{"d_model": 256, "attn_scale": 0.125, "tie_embeddings": true, "init": "normal", "init_std_up": 0.0491, "lr_mult_o": 1.5, "lr_head": 0.0221, "warmup_steps": 200, "schedule": "wsd", "batch_tokens": 65536, "dataset": "wikipedia_en"}
Each number is 200 + 40 x the weight over the matrix's rms, rounded and kept within 0 to 999. Layers, rows and columns count from 0.

# layer 3 attention query, 256x256, rms 0.0827, rows 27-53, columns 0-255
234,230,204,168,161,202,171,215,223,170,152,222,190,223,242,211,185,216,204,136,145,262,179,204,229,205,114,228,232,194,169,108,231,196,206,229,224,211,211,174,221,195,232,144,157,253,182,170,183,157,252,188,195,156,229,265,267,194,113,255,282,187,259,108,172,242,192,192,264,232,219,187,189,188,246,113,235,236,217,306,187,177,254,139,190,191,146,203,149,198,203,172,158,173,176,147,148,177,273,136,203,187,177,174,158,184,197,217,185,216,264,201,205,182,241,203,211,183,176,116,191,197,193,185,209,218,206,223,194,200,210,267,217,165,166,161,188,241,248,233,189,226,253,143,164,183,234,185,210,198,181,139,231,188,217,191,217,265,171,185,242,202,205,182,213,179,205,250,133,214,120,211,276,195,252,160,154,254,164,184,142,165,266,313,151,206,198,166,208,182,263,127,211,263,109,172,173,238,212,245,191,136,155,276,196,239,215,131,194,208,188,218,168,173,237,239,236,227,245,168,227,218,149,190,256,144,203,220,189,177,170,197,238,197,209,232,248,236,278,201,242,185,175,222,205,216,177,246,225,228,164,212,257,227,226,158
250,269,205,189,255,229,181,186,163,197,273,213,214,218,246,171,181,189,183,175,164,257,232,221,254,238,163,170,176,111,237,246,111,125,200,266,238,208,152,227,213,214,129,205,213,202,208,138,206,149,178,222,247,177,239,170,145,213,214,213,101,198,189,190,213,90,177,171,264,178,206,216,206,192,150,226,279,140,180,193,175,215,235,209,150,201,211,210,221,225,199,187,208,198,178,216,219,204,243,170,177,255,248,259,203,172,237,227,312,189,269,168,184,155,229,197,201,194,218,252,135,203,251,222,161,224,251,221,166,188,186,180,192,185,188,218,232,215,191,214,232,274,237,193,151,167,215,144,249,191,173,209,206,221,216,164,174,238,211,202,193,205,208,163,259,237,190,244,239,258,251,229,230,153,183,120,211,179,138,132,248,203,254,140,199,150,230,191,202,237,260,195,227,182,176,232,253,173,242,203,169,168,189,138,108,157,254,174,173,156,158,266,229,243,76,223,184,206,182,174,195,198,262,231,175,192,239,293,196,189,140,163,162,160,196,231,191,163,283,207,201,242,233,163,232,189,212,213,195,178,231,227,199,263,193,186
235,198,182,222,256,188,186,245,232,236,261,194,165,224,231,187,194,229,230,193,204,252,200,219,259,184,146,215,226,231,202,193,240,258,217,275,172,235,178,150,122,149,216,190,198,195,161,232,181,180,210,226,222,152,282,151,140,224,134,190,253,166,219,238,184,262,193,194,218,238,218,140,195,187,164,157,162,225,203,122,234,246,247,229,233,171,150,126,200,205,233,188,219,148,209,207,223,193,186,245,191,168,205,206,153,144,186,203,206,169,266,245,184,169,245,198,193,208,197,172,222,168,160,228,200,156,154,197,207,156,165,197,246,218,196,212,219,168,172,146,186,135,194,212,251,236,241,204,218,214,192,225,155,173,206,167,237,148,193,215,215,183,169,271,263,192,204,223,287,220,224,188,153,194,280,251,218,198,209,231,197,263,191,187,232,149,271,222,187,221,160,229,234,243,146,250,132,237,234,214,257,278,184,218,238,219,239,211,182,145,145,231,190,199,218,189,228,180,154,149,247,201,191,237,189,218,236,222,162,155,215,263,226,199,256,257,143,224,162,160,161,226,205,233,184,146,232,112,229,166,170,222,217,167,177,222
199,267,157,160,173,246,225,210,245,237,189,134,215,246,143,185,147,240,231,190,142,238,184,166,311,123,186,238,204,140,207,141,188,256,186,189,194,229,196,170,197,198,176,199,144,195,259,250,157,188,199,181,162,169,195,260,228,203,238,220,201,199,132,185,215,129,219,180,219,250,190,199,199,160,262,212,258,206,196,134,176,167,201,173,229,151,182,270,129,232,256,221,239,211,204,216,132,195,211,289,129,224,227,215,188,173,213,251,215,207,179,197,188,210,177,191,221,254,221,231,217,144,224,241,249,278,235,204,194,246,122,201,184,208,200,174,222,199,265,277,122,277,260,175,165,231,233,195,191,215,161,144,212,214,178,142,140,231,177,170,226,184,141,169,178,219,224,199,244,165,211,250,172,237,174,185,169,207,135,188,195,217,271,264,189,171,134,210,313,201,164,208,271,183,127,224,157,165,223,218,210,217,232,158,227,171,205,238,246,199,177,176,247,198,217,239,193,220,209,161,119,114,210,202,157,199,241,159,159,262,243,217,214,249,212,169,239,293,200,185,162,110,144,181,214,212,246,164,216,159,167,141,206,237,159,127
172,148,153,170,233,247,185,230,154,215,230,239,186,229,187,174,263,201,239,215,241,258,232,216,225,216,183,261,197,204,146,206,233,207,172,220,205,237,275,120,185,224,205,196,206,155,193,225,234,197,219,291,171,197,166,202,229,199,157,262,211,237,164,170,262,117,206,228,156,249,237,197,202,248,196,146,258,228,162,204,180,247,194,129,169,275,155,246,204,215,170,216,204,226,132,181,214,297,177,197,209,234,183,166,184,211,180,190,211,199,257,231,234,146,187,153,174,202,255,202,202,186,125,222,238,173,167,174,223,203,184,225,150,201,239,279,169,159,228,230,194,281,176,155,182,266,202,152,142,106,142,205,219,199,137,160,277,180,189,149,183,195,233,215,194,159,253,224,187,194,189,188,230,136,164,132,201,174,297,164,153,138,164,130,167,233,175,262,156,174,157,146,189,165,162,224,226,215,197,176,104,182,188,299,171,217,208,154,112,216,220,154,130,219,315,175,328,274,302,178,189,257,253,260,267,147,206,219,244,222,238,218,214,182,307,140,182,248,140,167,152,170,187,230,169,274,150,240,217,144,172,185,170,178,215,116
208,222,201,222,209,223,191,185,233,218,171,206,235,188,137,212,257,178,275,224,266,194,211,136,201,193,223,187,185,161,232,249,171,236,224,167,196,185,163,194,207,212,158,118,190,216,256,184,164,288,224,160,179,204,222,229,173,126,210,256,196,194,141,164,206,232,142,257,163,201,223,181,215,288,141,163,218,183,153,183,224,171,225,181,171,201,124,157,179,187,200,239,231,188,169,242,207,198,243,204,168,160,276,153,260,221,197,256,135,163,141,206,173,184,197,213,233,184,214,227,139,228,194,177,234,212,222,179,187,231,212,222,221,235,161,115,171,147,221,169,246,136,200,197,189,233,172,260,189,255,212,217,121,196,232,250,170,238,159,204,216,173,159,243,193,174,162,234,216,186,249,191,188,268,201,200,188,158,210,220,210,259,237,186,211,219,197,139,214,206,169,177,230,242,161,193,96,220,201,218,154,236,223,247,175,240,176,217,171,243,204,182,221,138,201,216,106,187,174,222,212,194,235,162,306,242,201,230,180,175,234,173,205,221,253,217,220,239,181,235,177,229,183,222,195,147,194,189,191,144,155,263,172,233,182,223
146,208,234,203,188,220,93,207,269,163,209,205,224,180,286,216,185,173,217,146,195,155,229,231,154,228,223,116,247,171,167,218,280,125,178,200,198,272,239,260,157,204,244,150,227,293,274,158,209,260,240,205,259,253,175,203,200,183,192,246,207,216,173,159,196,210,175,149,179,216,136,191,186,139,189,181,189,163,196,166,173,246,182,228,129,244,246,122,184,268,231,176,257,260,165,168,144,145,178,203,238,186,266,197,229,179,216,256,230,155,186,254,223,260,274,158,139,218,242,212,239,195,216,204,217,164,202,204,161,174,237,221,185,204,217,233,196,136,221,182,198,181,191,156,187,141,242,187,179,239,183,217,238,191,207,134,194,236,259,161,191,214,171,164,194,164,213,175,191,169,181,194,188,192,237,148,155,231,164,212,263,327,161,244,235,176,232,260,218,207,207,230,219,168,199,203,242,241,160,235,135,263,194,197,188,207,243,166,150,206,125,234,170,199,201,210,235,157,157,264,140,239,210,198,177,198,278,124,201,191,174,225,207,145,218,183,183,171,170,188,193,206,270,230,203,193,208,217,228,201,231,210,171,208,180,224
161,201,130,184,230,184,197,156,267,250,228,161,246,180,168,212,266,259,196,238,168,120,154,217,181,332,159,217,255,171,228,184,304,156,160,187,213,372,252,182,215,212,216,151,158,254,199,204,172,235,172,222,248,212,187,204,268,199,179,246,218,193,204,193,204,158,149,241,189,204,214,190,245,189,174,209,180,256,226,290,171,253,89,254,263,216,202,197,195,217,255,178,218,116,245,226,144,104,215,200,257,207,200,242,178,225,216,211,161,231,283,181,196,179,178,120,122,233,171,194,204,191,176,177,214,126,178,295,213,230,199,156,191,180,189,227,187,236,141,217,194,219,254,190,199,197,255,215,241,201,175,213,175,163,186,190,192,270,216,237,180,168,260,196,231,235,183,199,184,205,262,191,183,213,224,168,204,196,196,186,156,319,253,174,228,229,238,214,225,256,178,213,190,223,183,107,245,228,151,208,197,177,139,220,166,197,156,200,184,162,155,254,176,303,206,197,223,194,184,165,193,167,175,156,217,190,245,153,103,260,262,234,149,159,194,217,147,145,197,242,211,208,216,185,198,214,215,269,215,162,366,227,128,220,196,278
161,239,160,254,268,171,176,135,144,149,248,205,224,193,180,186,216,238,176,198,193,121,198,234,131,253,172,192,194,204,196,195,227,210,221,200,186,165,182,259,194,190,162,224,199,260,208,176,242,162,189,231,220,228,306,198,214,181,225,220,193,142,200,190,196,140,173,221,220,256,189,184,188,158,231,210,174,298,159,180,132,213,188,158,179,249,169,260,220,161,221,143,270,186,177,227,154,195,200,146,224,207,251,236,224,193,174,210,268,225,138,144,215,198,218,178,186,205,234,109,207,212,246,168,160,238,211,224,157,173,182,172,208,172,178,211,171,205,214,118,159,174,224,220,266,200,105,151,276,186,207,239,228,204,180,189,186,182,254,176,228,200,154,181,220,193,217,285,169,181,221,245,177,180,198,184,191,250,163,221,229,154,224,175,140,206,263,181,266,201,285,256,215,234,216,199,261,181,118,256,190,143,205,131,161,220,157,207,232,217,138,244,183,274,180,240,274,139,219,201,279,133,171,120,229,180,241,152,249,156,232,210,176,188,185,238,185,207,172,185,150,194,237,231,238,191,239,199,195,287,184,151,206,215,153,217
159,225,152,204,239,156,123,196,200,221,239,214,221,194,255,267,207,247,156,222,143,153,224,213,163,167,206,166,234,187,188,213,139,233,163,179,170,260,191,230,222,157,163,168,241,206,235,207,242,161,194,250,248,256,244,267,169,165,244,208,168,146,193,165,218,205,206,229,175,105,178,160,227,145,195,178,109,189,136,227,223,239,225,195,194,199,231,140,234,226,114,198,138,208,248,195,181,197,165,159,242,232,146,258,169,291,224,148,222,179,227,171,215,160,241,215,128,179,99,139,138,218,208,101,217,188,177,243,212,195,216,187,189,230,237,237,168,140,181,196,181,201,259,208,189,259,217,142,228,158,167,200,184,215,179,208,189,211,146,232,186,174,259,200,223,229,185,207,234,162,163,265,140,245,275,187,248,234,188,284,198,169,190,206,159,152,145,188,225,150,245,235,188,204,203,233,245,205,163,211,151,187,202,217,218,154,147,228,171,203,204,207,137,227,151,180,234,258,136,234,249,145,185,153,175,233,292,194,130,210,170,234,193,209,207,164,207,219,207,248,205,126,204,182,241,224,124,241,235,171,169,208,192,182,235,124
190,197,227,146,190,206,164,249,165,177,182,200,203,173,252,195,187,193,235,136,156,180,180,215,169,253,251,184,150,286,132,152,234,207,186,205,178,199,159,228,163,193,191,152,214,169,247,137,191,250,209,203,196,220,212,194,145,181,225,221,229,200,229,144,181,189,129,229,225,125,228,187,167,232,137,134,143,175,136,267,156,274,168,297,232,240,197,157,180,224,118,193,240,204,218,260,157,207,126,199,199,258,136,154,206,164,199,249,163,118,226,212,182,166,189,212,112,125,271,153,194,211,171,176,198,176,131,206,159,266,262,209,164,157,206,214,211,233,151,189,230,156,185,184,114,213,287,171,156,226,218,254,237,171,231,159,228,193,201,181,196,183,261,180,200,226,240,215,213,222,209,185,171,180,178,206,155,225,210,154,214,259,232,193,286,208,277,200,231,230,117,298,229,199,207,168,229,250,250,141,215,164,160,258,196,129,173,233,198,187,148,156,199,124,134,198,214,299,223,193,210,240,195,172,232,166,239,231,217,235,228,208,241,220,169,160,201,280,210,271,237,201,209,160,212,248,182,232,247,217,110,217,188,146,219,187
174,166,166,96,268,236,217,151,215,239,151,165,157,214,180,267,188,179,227,177,183,247,238,280,178,145,240,259,161,232,237,235,177,130,105,179,174,167,206,105,181,181,129,174,189,187,187,192,216,164,252,154,234,214,187,201,223,204,187,225,170,127,131,194,159,262,213,202,157,137,208,216,243,168,173,214,163,208,144,169,165,223,159,282,156,210,210,268,143,175,181,164,182,177,228,191,162,176,186,121,234,288,134,220,219,127,208,182,229,192,174,179,188,225,247,199,221,218,225,140,151,149,219,195,221,201,133,210,232,267,222,177,218,201,160,230,164,219,203,132,168,188,220,197,158,167,203,213,280,247,144,218,232,246,240,217,168,268,173,217,265,180,227,185,238,248,173,184,222,301,273,266,126,230,261,251,220,224,207,265,233,183,162,187,166,207,160,193,252,183,263,246,159,142,214,189,245,192,50,232,199,189,246,196,185,189,183,214,194,217,266,213,193,241,102,185,235,161,186,215,191,136,205,131,302,237,232,180,181,145,226,171,103,155,222,213,170,174,193,225,196,252,210,197,251,269,192,208,202,169,248,186,216,233,151,189
223,229,211,107,222,162,180,180,249,186,227,123,157,181,204,183,170,188,267,205,236,199,232,221,269,136,196,191,173,164,220,255,210,140,195,180,199,191,240,233,154,222,249,179,143,214,278,311,222,159,217,173,199,237,183,180,157,229,133,266,193,196,216,226,198,234,217,248,184,203,190,183,140,253,207,171,147,156,175,168,244,200,240,142,86,158,208,210,215,191,237,203,171,178,178,152,211,237,170,156,271,202,314,257,170,154,233,145,222,205,267,291,167,216,266,260,227,244,183,155,213,197,312,143,173,203,204,206,175,215,256,178,241,212,183,160,167,239,251,230,249,241,217,202,185,203,183,214,244,275,189,158,125,246,194,165,141,128,182,148,79,254,217,179,209,142,254,244,211,157,159,205,294,202,247,146,182,190,242,169,139,86,81,102,214,224,152,181,238,232,264,191,202,249,190,246,155,220,131,240,265,246,174,291,246,256,190,126,185,284,218,262,178,211,222,194,204,188,272,229,210,228,197,192,163,164,177,229,221,183,119,245,165,175,149,251,234,139,190,222,174,222,165,183,192,182,170,216,212,231,223,193,210,211,176,252
209,247,200,250,199,229,223,196,215,222,193,198,144,166,169,171,161,173,221,209,136,233,189,232,143,249,159,161,187,232,208,188,187,143,187,203,188,96,242,176,213,118,176,215,177,191,264,236,193,208,226,202,170,162,155,175,205,216,204,181,155,233,262,209,240,210,187,152,189,144,220,132,224,202,211,151,195,184,215,259,208,191,164,212,242,222,211,247,124,205,189,178,169,168,135,187,200,292,232,179,184,196,257,150,172,139,227,208,192,208,219,260,248,224,255,188,282,237,224,190,216,204,216,148,191,177,187,234,176,269,228,260,158,178,168,237,228,241,182,204,205,245,189,233,251,254,186,191,213,228,99,170,192,201,175,220,271,173,226,202,237,195,138,263,215,230,204,169,152,260,165,240,190,205,211,182,221,219,186,168,160,244,114,199,277,217,134,218,141,153,167,162,97,206,170,193,294,193,92,212,173,160,179,172,225,242,190,158,187,197,162,178,256,263,256,227,245,113,194,244,208,172,259,188,283,193,250,243,206,202,157,175,202,204,151,194,202,183,227,167,240,214,189,180,152,150,155,187,195,161,267,161,246,266,190,217
206,249,211,227,183,243,282,206,133,109,199,230,235,236,141,196,235,174,222,182,195,248,224,188,182,202,213,230,115,212,220,142,199,200,195,236,167,224,218,198,227,129,203,164,189,232,245,171,92,258,162,214,211,134,146,179,198,161,140,222,236,177,216,199,189,233,261,141,202,246,284,251,120,147,129,222,255,193,212,245,137,151,195,175,242,175,118,241,249,216,224,280,165,163,217,215,185,202,245,222,159,224,211,90,241,209,227,175,199,180,264,232,155,182,209,169,184,239,214,194,159,210,260,165,242,193,207,181,184,147,136,235,108,219,230,237,263,247,218,239,217,240,163,168,131,219,170,166,292,185,210,250,164,206,203,262,216,224,217,154,173,204,230,265,184,139,165,196,115,168,198,156,189,200,231,176,250,167,208,205,240,202,248,204,189,218,216,203,215,129,170,158,194,170,206,233,160,205,259,207,180,262,208,201,165,238,214,153,158,217,250,192,276,220,184,214,71,227,239,166,226,263,168,232,179,172,213,247,206,196,182,140,216,216,187,202,187,191,259,196,190,124,137,243,162,175,167,187,115,172,213,157,176,173,224,269
267,188,219,140,233,239,150,138,232,193,196,276,191,150,237,244,254,151,250,188,185,210,191,195,189,173,186,188,193,245,204,246,251,175,180,141,195,186,238,206,177,280,235,80,174,139,219,249,219,201,168,156,246,229,229,186,195,192,248,183,198,222,190,178,164,232,147,217,223,107,267,142,213,236,226,199,202,176,231,226,185,221,197,223,156,218,195,164,223,225,218,225,203,195,195,224,237,192,274,194,218,189,144,200,184,194,167,210,227,180,300,144,204,179,218,177,175,257,212,233,164,243,197,152,196,207,175,149,193,220,211,192,278,189,144,169,203,231,267,262,147,176,202,226,217,237,164,260,187,189,191,212,182,195,147,205,173,157,194,122,215,144,244,210,149,148,190,203,165,224,219,264,230,197,231,180,218,232,252,169,251,155,224,170,130,193,212,175,140,252,275,231,238,225,219,163,178,245,197,266,177,183,215,286,202,248,188,124,192,178,126,216,174,288,173,205,211,222,235,159,210,166,192,156,207,207,261,187,269,268,173,276,221,124,223,195,175,223,183,252,135,157,177,240,159,230,144,200,189,257,209,85,160,285,226,223
204,215,234,265,121,181,244,276,215,266,221,189,176,175,193,199,177,205,98,230,225,201,213,190,280,253,223,214,203,219,215,209,174,194,187,216,229,176,158,236,187,197,154,156,248,171,168,218,240,239,218,256,171,96,182,106,167,212,168,207,240,225,248,174,144,220,137,141,172,200,300,254,287,190,200,163,296,148,241,131,236,202,210,208,198,172,192,275,237,158,249,151,227,143,193,141,281,228,249,213,207,195,153,240,238,171,210,229,194,214,177,215,192,143,228,137,244,282,137,217,178,187,168,148,205,223,171,247,268,187,185,203,189,142,176,237,145,179,215,259,232,280,169,262,238,183,157,246,160,242,199,189,194,281,200,179,101,260,165,108,186,223,192,199,203,186,208,180,206,173,128,194,219,199,220,222,180,260,225,231,143,78,158,230,266,187,120,188,151,212,153,204,179,119,183,239,206,214,186,188,156,274,240,272,182,114,128,127,175,247,180,278,139,184,204,198,249,195,206,215,245,200,212,187,177,191,181,215,248,189,196,230,153,201,140,138,236,190,228,194,195,157,222,269,240,150,235,225,167,113,194,238,157,270,176,189
238,176,198,183,144,204,223,119,191,197,211,259,199,142,216,189,244,217,223,143,196,225,233,252,188,179,164,232,204,178,255,175,203,176,166,160,220,229,199,190,238,161,199,177,180,183,258,162,197,196,251,224,230,244,188,289,221,155,126,241,154,204,96,182,239,225,177,174,228,160,210,228,193,154,227,179,234,220,146,233,192,172,170,217,215,157,256,133,263,223,180,202,122,280,234,155,210,112,176,230,237,243,134,221,238,203,88,181,178,181,198,161,236,243,136,208,187,191,237,129,223,153,180,203,228,220,171,180,164,206,231,212,252,123,107,196,167,217,293,167,184,184,190,176,186,146,190,235,112,155,175,256,215,219,162,166,195,210,171,218,267,251,225,166,252,182,139,181,199,200,239,198,132,213,184,135,150,207,169,196,151,169,250,193,107,167,197,262,257,247,188,205,183,163,198,220,151,225,150,207,247,157,206,218,192,172,178,275,166,232,168,198,198,164,134,182,302,213,198,212,253,124,211,164,182,205,288,241,181,208,193,165,217,144,140,237,186,179,182,172,188,198,209,183,245,216,179,234,222,193,166,218,152,188,232,203
206,200,153,155,208,235,183,218,209,196,261,87,223,165,189,201,246,89,220,231,183,133,249,161,221,171,240,212,217,126,225,151,126,251,167,162,143,217,188,248,276,243,191,110,211,169,155,276,236,138,97,140,192,185,183,211,197,252,229,216,202,178,151,216,190,222,224,187,171,170,192,128,233,223,136,135,162,172,221,191,81,201,195,132,188,218,246,216,223,199,149,239,186,241,231,143,250,243,267,229,272,210,231,167,240,143,160,210,168,221,283,153,215,154,296,226,238,213,166,238,135,215,189,172,137,239,191,165,273,218,125,172,136,188,192,318,140,181,223,175,216,196,148,243,231,285,194,250,221,132,184,202,228,199,214,260,238,143,181,180,274,242,249,183,213,192,209,222,203,237,247,201,139,181,134,190,160,197,183,176,168,164,180,56,214,179,181,134,227,201,268,212,194,169,281,179,190,265,210,241,204,268,217,246,197,230,168,280,232,164,166,220,166,261,148,230,145,251,239,208,136,202,175,176,145,258,233,215,245,179,225,196,195,203,256,220,189,220,191,167,229,193,178,191,224,226,163,204,220,213,184,161,251,183,160,175
249,211,222,192,218,243,198,162,252,239,252,171,200,255,186,198,235,164,129,228,183,177,201,243,274,149,121,188,195,216,181,169,157,235,134,226,247,180,197,161,249,257,227,178,195,185,181,141,237,216,165,236,172,235,140,247,267,180,201,193,222,257,203,164,237,158,201,163,175,234,207,275,188,238,236,238,171,226,219,157,196,163,246,239,290,169,279,213,173,203,206,227,190,189,158,125,171,171,238,132,234,205,216,158,213,247,144,94,215,181,154,170,162,131,155,145,212,159,277,165,207,170,244,192,226,252,135,251,190,218,185,245,162,234,156,238,190,106,274,223,136,312,166,226,177,272,205,178,210,284,144,218,200,289,184,260,266,208,184,122,145,215,171,132,221,143,275,181,195,190,165,258,208,155,173,134,150,180,246,201,115,163,197,247,159,91,226,148,192,167,159,228,167,140,199,241,239,206,171,258,181,190,199,235,159,206,168,175,190,205,328,195,246,253,215,142,212,180,149,183,196,229,233,194,239,155,172,202,148,238,229,167,243,258,190,209,193,170,169,181,185,204,192,166,199,211,212,184,226,145,210,225,171,254,182,241
147,236,148,205,164,168,284,189,139,165,200,227,170,188,284,206,179,200,116,226,169,211,188,238,193,260,243,194,149,187,162,173,192,206,188,138,188,198,180,169,209,223,182,203,116,214,181,242,186,171,193,194,274,130,158,118,210,206,216,190,183,246,172,157,177,210,261,266,210,209,200,166,196,204,188,173,227,179,197,202,220,247,181,220,221,319,179,176,227,142,188,229,209,241,170,214,156,169,175,184,232,184,126,131,213,132,237,157,213,212,168,202,247,209,85,240,213,315,220,215,200,142,255,248,157,177,211,204,178,221,206,226,249,238,198,225,210,259,275,255,226,177,217,249,202,190,237,213,122,219,232,235,223,146,191,196,234,183,226,208,165,198,187,224,130,192,203,193,255,215,164,244,209,249,222,208,163,201,198,159,207,201,213,171,279,132,255,177,190,264,144,206,252,204,193,190,175,234,190,172,210,199,173,200,194,142,235,170,199,175,229,242,203,211,154,207,265,213,215,235,223,179,169,199,204,174,218,162,169,199,274,256,216,150,181,124,231,183,200,265,181,158,112,173,224,153,246,212,201,185,196,180,185,165,267,160
167,165,230,241,206,214,167,150,224,172,212,238,189,200,238,214,268,226,159,176,239,221,218,264,174,211,134,164,185,170,163,214,228,272,168,237,256,205,169,189,245,174,226,171,165,250,161,208,184,234,143,157,199,200,247,229,175,175,166,152,172,189,113,180,127,239,196,280,229,224,122,248,264,202,212,152,183,288,198,267,210,220,240,212,182,211,225,137,178,175,254,229,145,238,175,229,192,191,208,193,283,186,179,182,222,193,153,237,181,149,194,142,168,181,199,174,219,221,179,255,207,199,205,169,171,200,258,108,77,222,186,180,189,216,170,218,195,233,208,190,209,238,214,178,167,231,194,160,147,201,237,204,207,272,152,251,180,214,176,214,157,226,186,210,222,199,167,183,196,140,211,259,206,201,171,139,121,195,218,256,185,219,173,193,274,250,214,249,179,236,285,203,210,169,247,164,207,227,131,244,217,199,208,147,262,177,185,196,178,246,206,90,165,161,166,237,249,178,243,198,208,252,278,269,207,193,179,159,229,216,266,216,145,191,181,283,106,253,219,147,233,250,142,135,180,248,219,205,151,169,175,191,136,181,219,317
210,237,205,236,191,195,182,257,174,199,189,221,209,170,176,177,223,253,272,213,198,232,167,158,251,213,137,229,222,176,169,201,207,184,196,292,101,311,186,182,226,284,250,265,226,259,158,188,228,206,248,213,211,207,217,187,166,261,190,146,239,275,240,166,304,234,193,163,231,198,134,197,143,251,203,237,276,173,239,231,209,242,146,170,299,182,168,196,197,220,203,184,212,232,135,185,181,230,178,106,156,204,195,167,187,150,186,209,160,176,111,238,229,229,220,126,293,224,180,242,197,188,216,197,168,110,123,208,160,191,188,177,220,188,208,163,239,216,185,235,222,136,243,229,221,269,244,273,268,139,232,169,195,192,209,159,176,241,234,303,237,168,201,148,185,189,232,230,200,150,228,133,185,194,206,226,241,152,181,143,204,224,178,160,286,191,153,227,209,162,169,167,204,244,197,135,153,180,204,138,191,157,165,155,186,165,232,201,215,141,145,134,241,185,206,252,137,157,140,224,162,144,195,292,299,163,185,209,232,191,176,277,257,176,158,199,148,186,209,249,259,198,275,182,159,129,157,199,248,203,220,235,213,169,231,244
253,224,147,227,224,162,233,286,186,140,196,216,214,265,169,226,164,173,252,219,245,228,198,257,235,194,171,140,204,292,182,265,146,171,189,223,259,205,200,195,180,179,206,205,175,183,190,123,209,196,272,184,160,166,139,218,263,236,234,210,248,168,256,186,226,148,157,188,157,177,212,177,171,193,171,98,162,184,193,193,219,227,229,167,151,198,248,170,202,242,182,198,180,281,110,213,163,181,240,208,168,221,224,149,178,153,261,260,289,200,234,239,196,301,162,272,208,202,227,215,209,156,296,218,121,194,165,176,187,217,199,146,256,153,141,285,172,221,161,230,249,201,202,244,167,129,195,230,198,187,126,230,209,250,179,263,222,144,205,202,136,140,145,234,218,195,171,256,174,206,244,210,134,202,219,166,187,151,211,281,138,201,220,179,166,129,225,236,197,164,147,245,200,188,201,246,131,165,230,187,201,213,181,215,206,211,217,227,186,175,193,257,233,208,179,218,228,252,241,227,244,179,260,198,210,213,191,217,245,199,196,256,180,126,162,168,190,251,182,167,239,243,228,177,241,223,244,198,206,178,252,172,145,175,189,206
260,181,158,240,231,116,240,224,131,201,258,170,185,181,144,184,168,227,216,237,136,181,245,226,220,171,164,227,198,155,233,187,214,206,161,149,188,234,131,169,204,264,183,181,279,200,178,217,146,203,171,185,312,214,201,222,203,185,216,193,218,202,246,175,182,153,236,207,194,175,206,162,155,174,206,226,106,167,130,162,174,188,233,191,153,141,252,228,131,252,131,156,166,195,208,220,214,230,184,185,186,178,145,202,183,147,247,128,246,256,203,198,171,250,156,130,320,231,283,209,124,211,263,164,202,254,288,246,152,145,258,206,197,202,168,149,222,134,160,209,238,179,249,182,192,185,253,216,174,192,186,184,198,156,232,178,263,225,218,294,128,233,204,200,192,227,137,236,161,225,205,169,213,198,149,161,149,239,184,215,167,215,187,222,243,204,178,175,264,208,253,173,233,209,264,205,210,291,211,117,158,228,151,165,153,185,191,161,214,217,170,200,194,259,125,209,186,162,213,168,184,242,196,101,270,162,176,206,258,209,294,162,199,186,135,193,207,244,161,161,218,140,180,177,250,283,169,220,159,214,223,212,206,188,171,227
232,209,246,234,92,187,218,200,216,250,233,245,117,251,266,163,248,219,199,161,217,176,258,176,254,183,154,205,172,137,233,267,222,168,245,285,203,300,232,254,160,229,222,198,176,194,203,221,229,215,200,215,188,203,181,193,182,170,221,202,156,192,255,144,203,251,162,190,136,279,182,169,143,185,220,201,240,222,113,195,244,273,208,237,236,170,275,213,150,253,228,189,227,257,173,221,183,161,208,227,216,179,236,203,205,279,239,214,254,239,234,148,253,214,227,159,234,144,214,198,211,202,197,113,211,153,189,142,214,232,159,174,176,212,162,189,197,167,217,221,176,208,181,271,208,214,206,219,193,87,224,186,166,156,264,224,247,153,133,132,226,246,210,142,197,183,159,193,232,208,167,182,224,248,246,219,196,203,256,253,155,186,186,257,183,172,220,199,194,215,161,201,205,217,153,232,193,239,135,183,154,236,184,225,186,224,148,260,194,231,227,132,202,204,218,182,214,263,232,216,171,227,229,183,233,246,167,183,168,154,210,227,167,279,170,256,214,174,207,239,271,199,201,147,252,174,145,196,195,140,277,235,277,185,174,233
217,211,140,177,239,223,258,228,255,160,186,131,225,223,226,219,252,187,183,169,248,274,228,265,157,157,203,225,171,224,265,205,162,234,235,218,234,212,263,219,148,197,126,96,177,191,160,163,185,224,184,222,178,156,119,188,149,221,197,270,236,204,133,179,216,135,160,252,227,170,286,265,184,233,191,174,111,163,257,138,170,207,199,202,192,184,219,198,143,215,167,193,144,202,136,185,178,187,215,245,129,184,270,244,153,162,148,232,124,215,171,163,196,274,189,234,182,213,204,176,177,200,282,157,187,180,190,248,156,225,170,167,151,214,132,146,197,234,182,201,226,173,162,204,205,144,232,214,201,191,189,172,274,152,248,180,248,223,217,184,220,226,141,206,205,169,190,222,268,187,224,162,229,167,275,181,280,154,196,229,285,213,205,217,240,173,162,225,198,260,181,209,245,146,162,160,176,161,119,224,174,267,214,248,169,176,218,165,272,169,152,155,245,176,208,216,226,168,230,168,203,138,235,203,249,158,239,221,160,185,222,152,116,131,254,186,183,142,184,254,196,221,269,180,216,159,206,195,243,233,248,240,122,133,168,202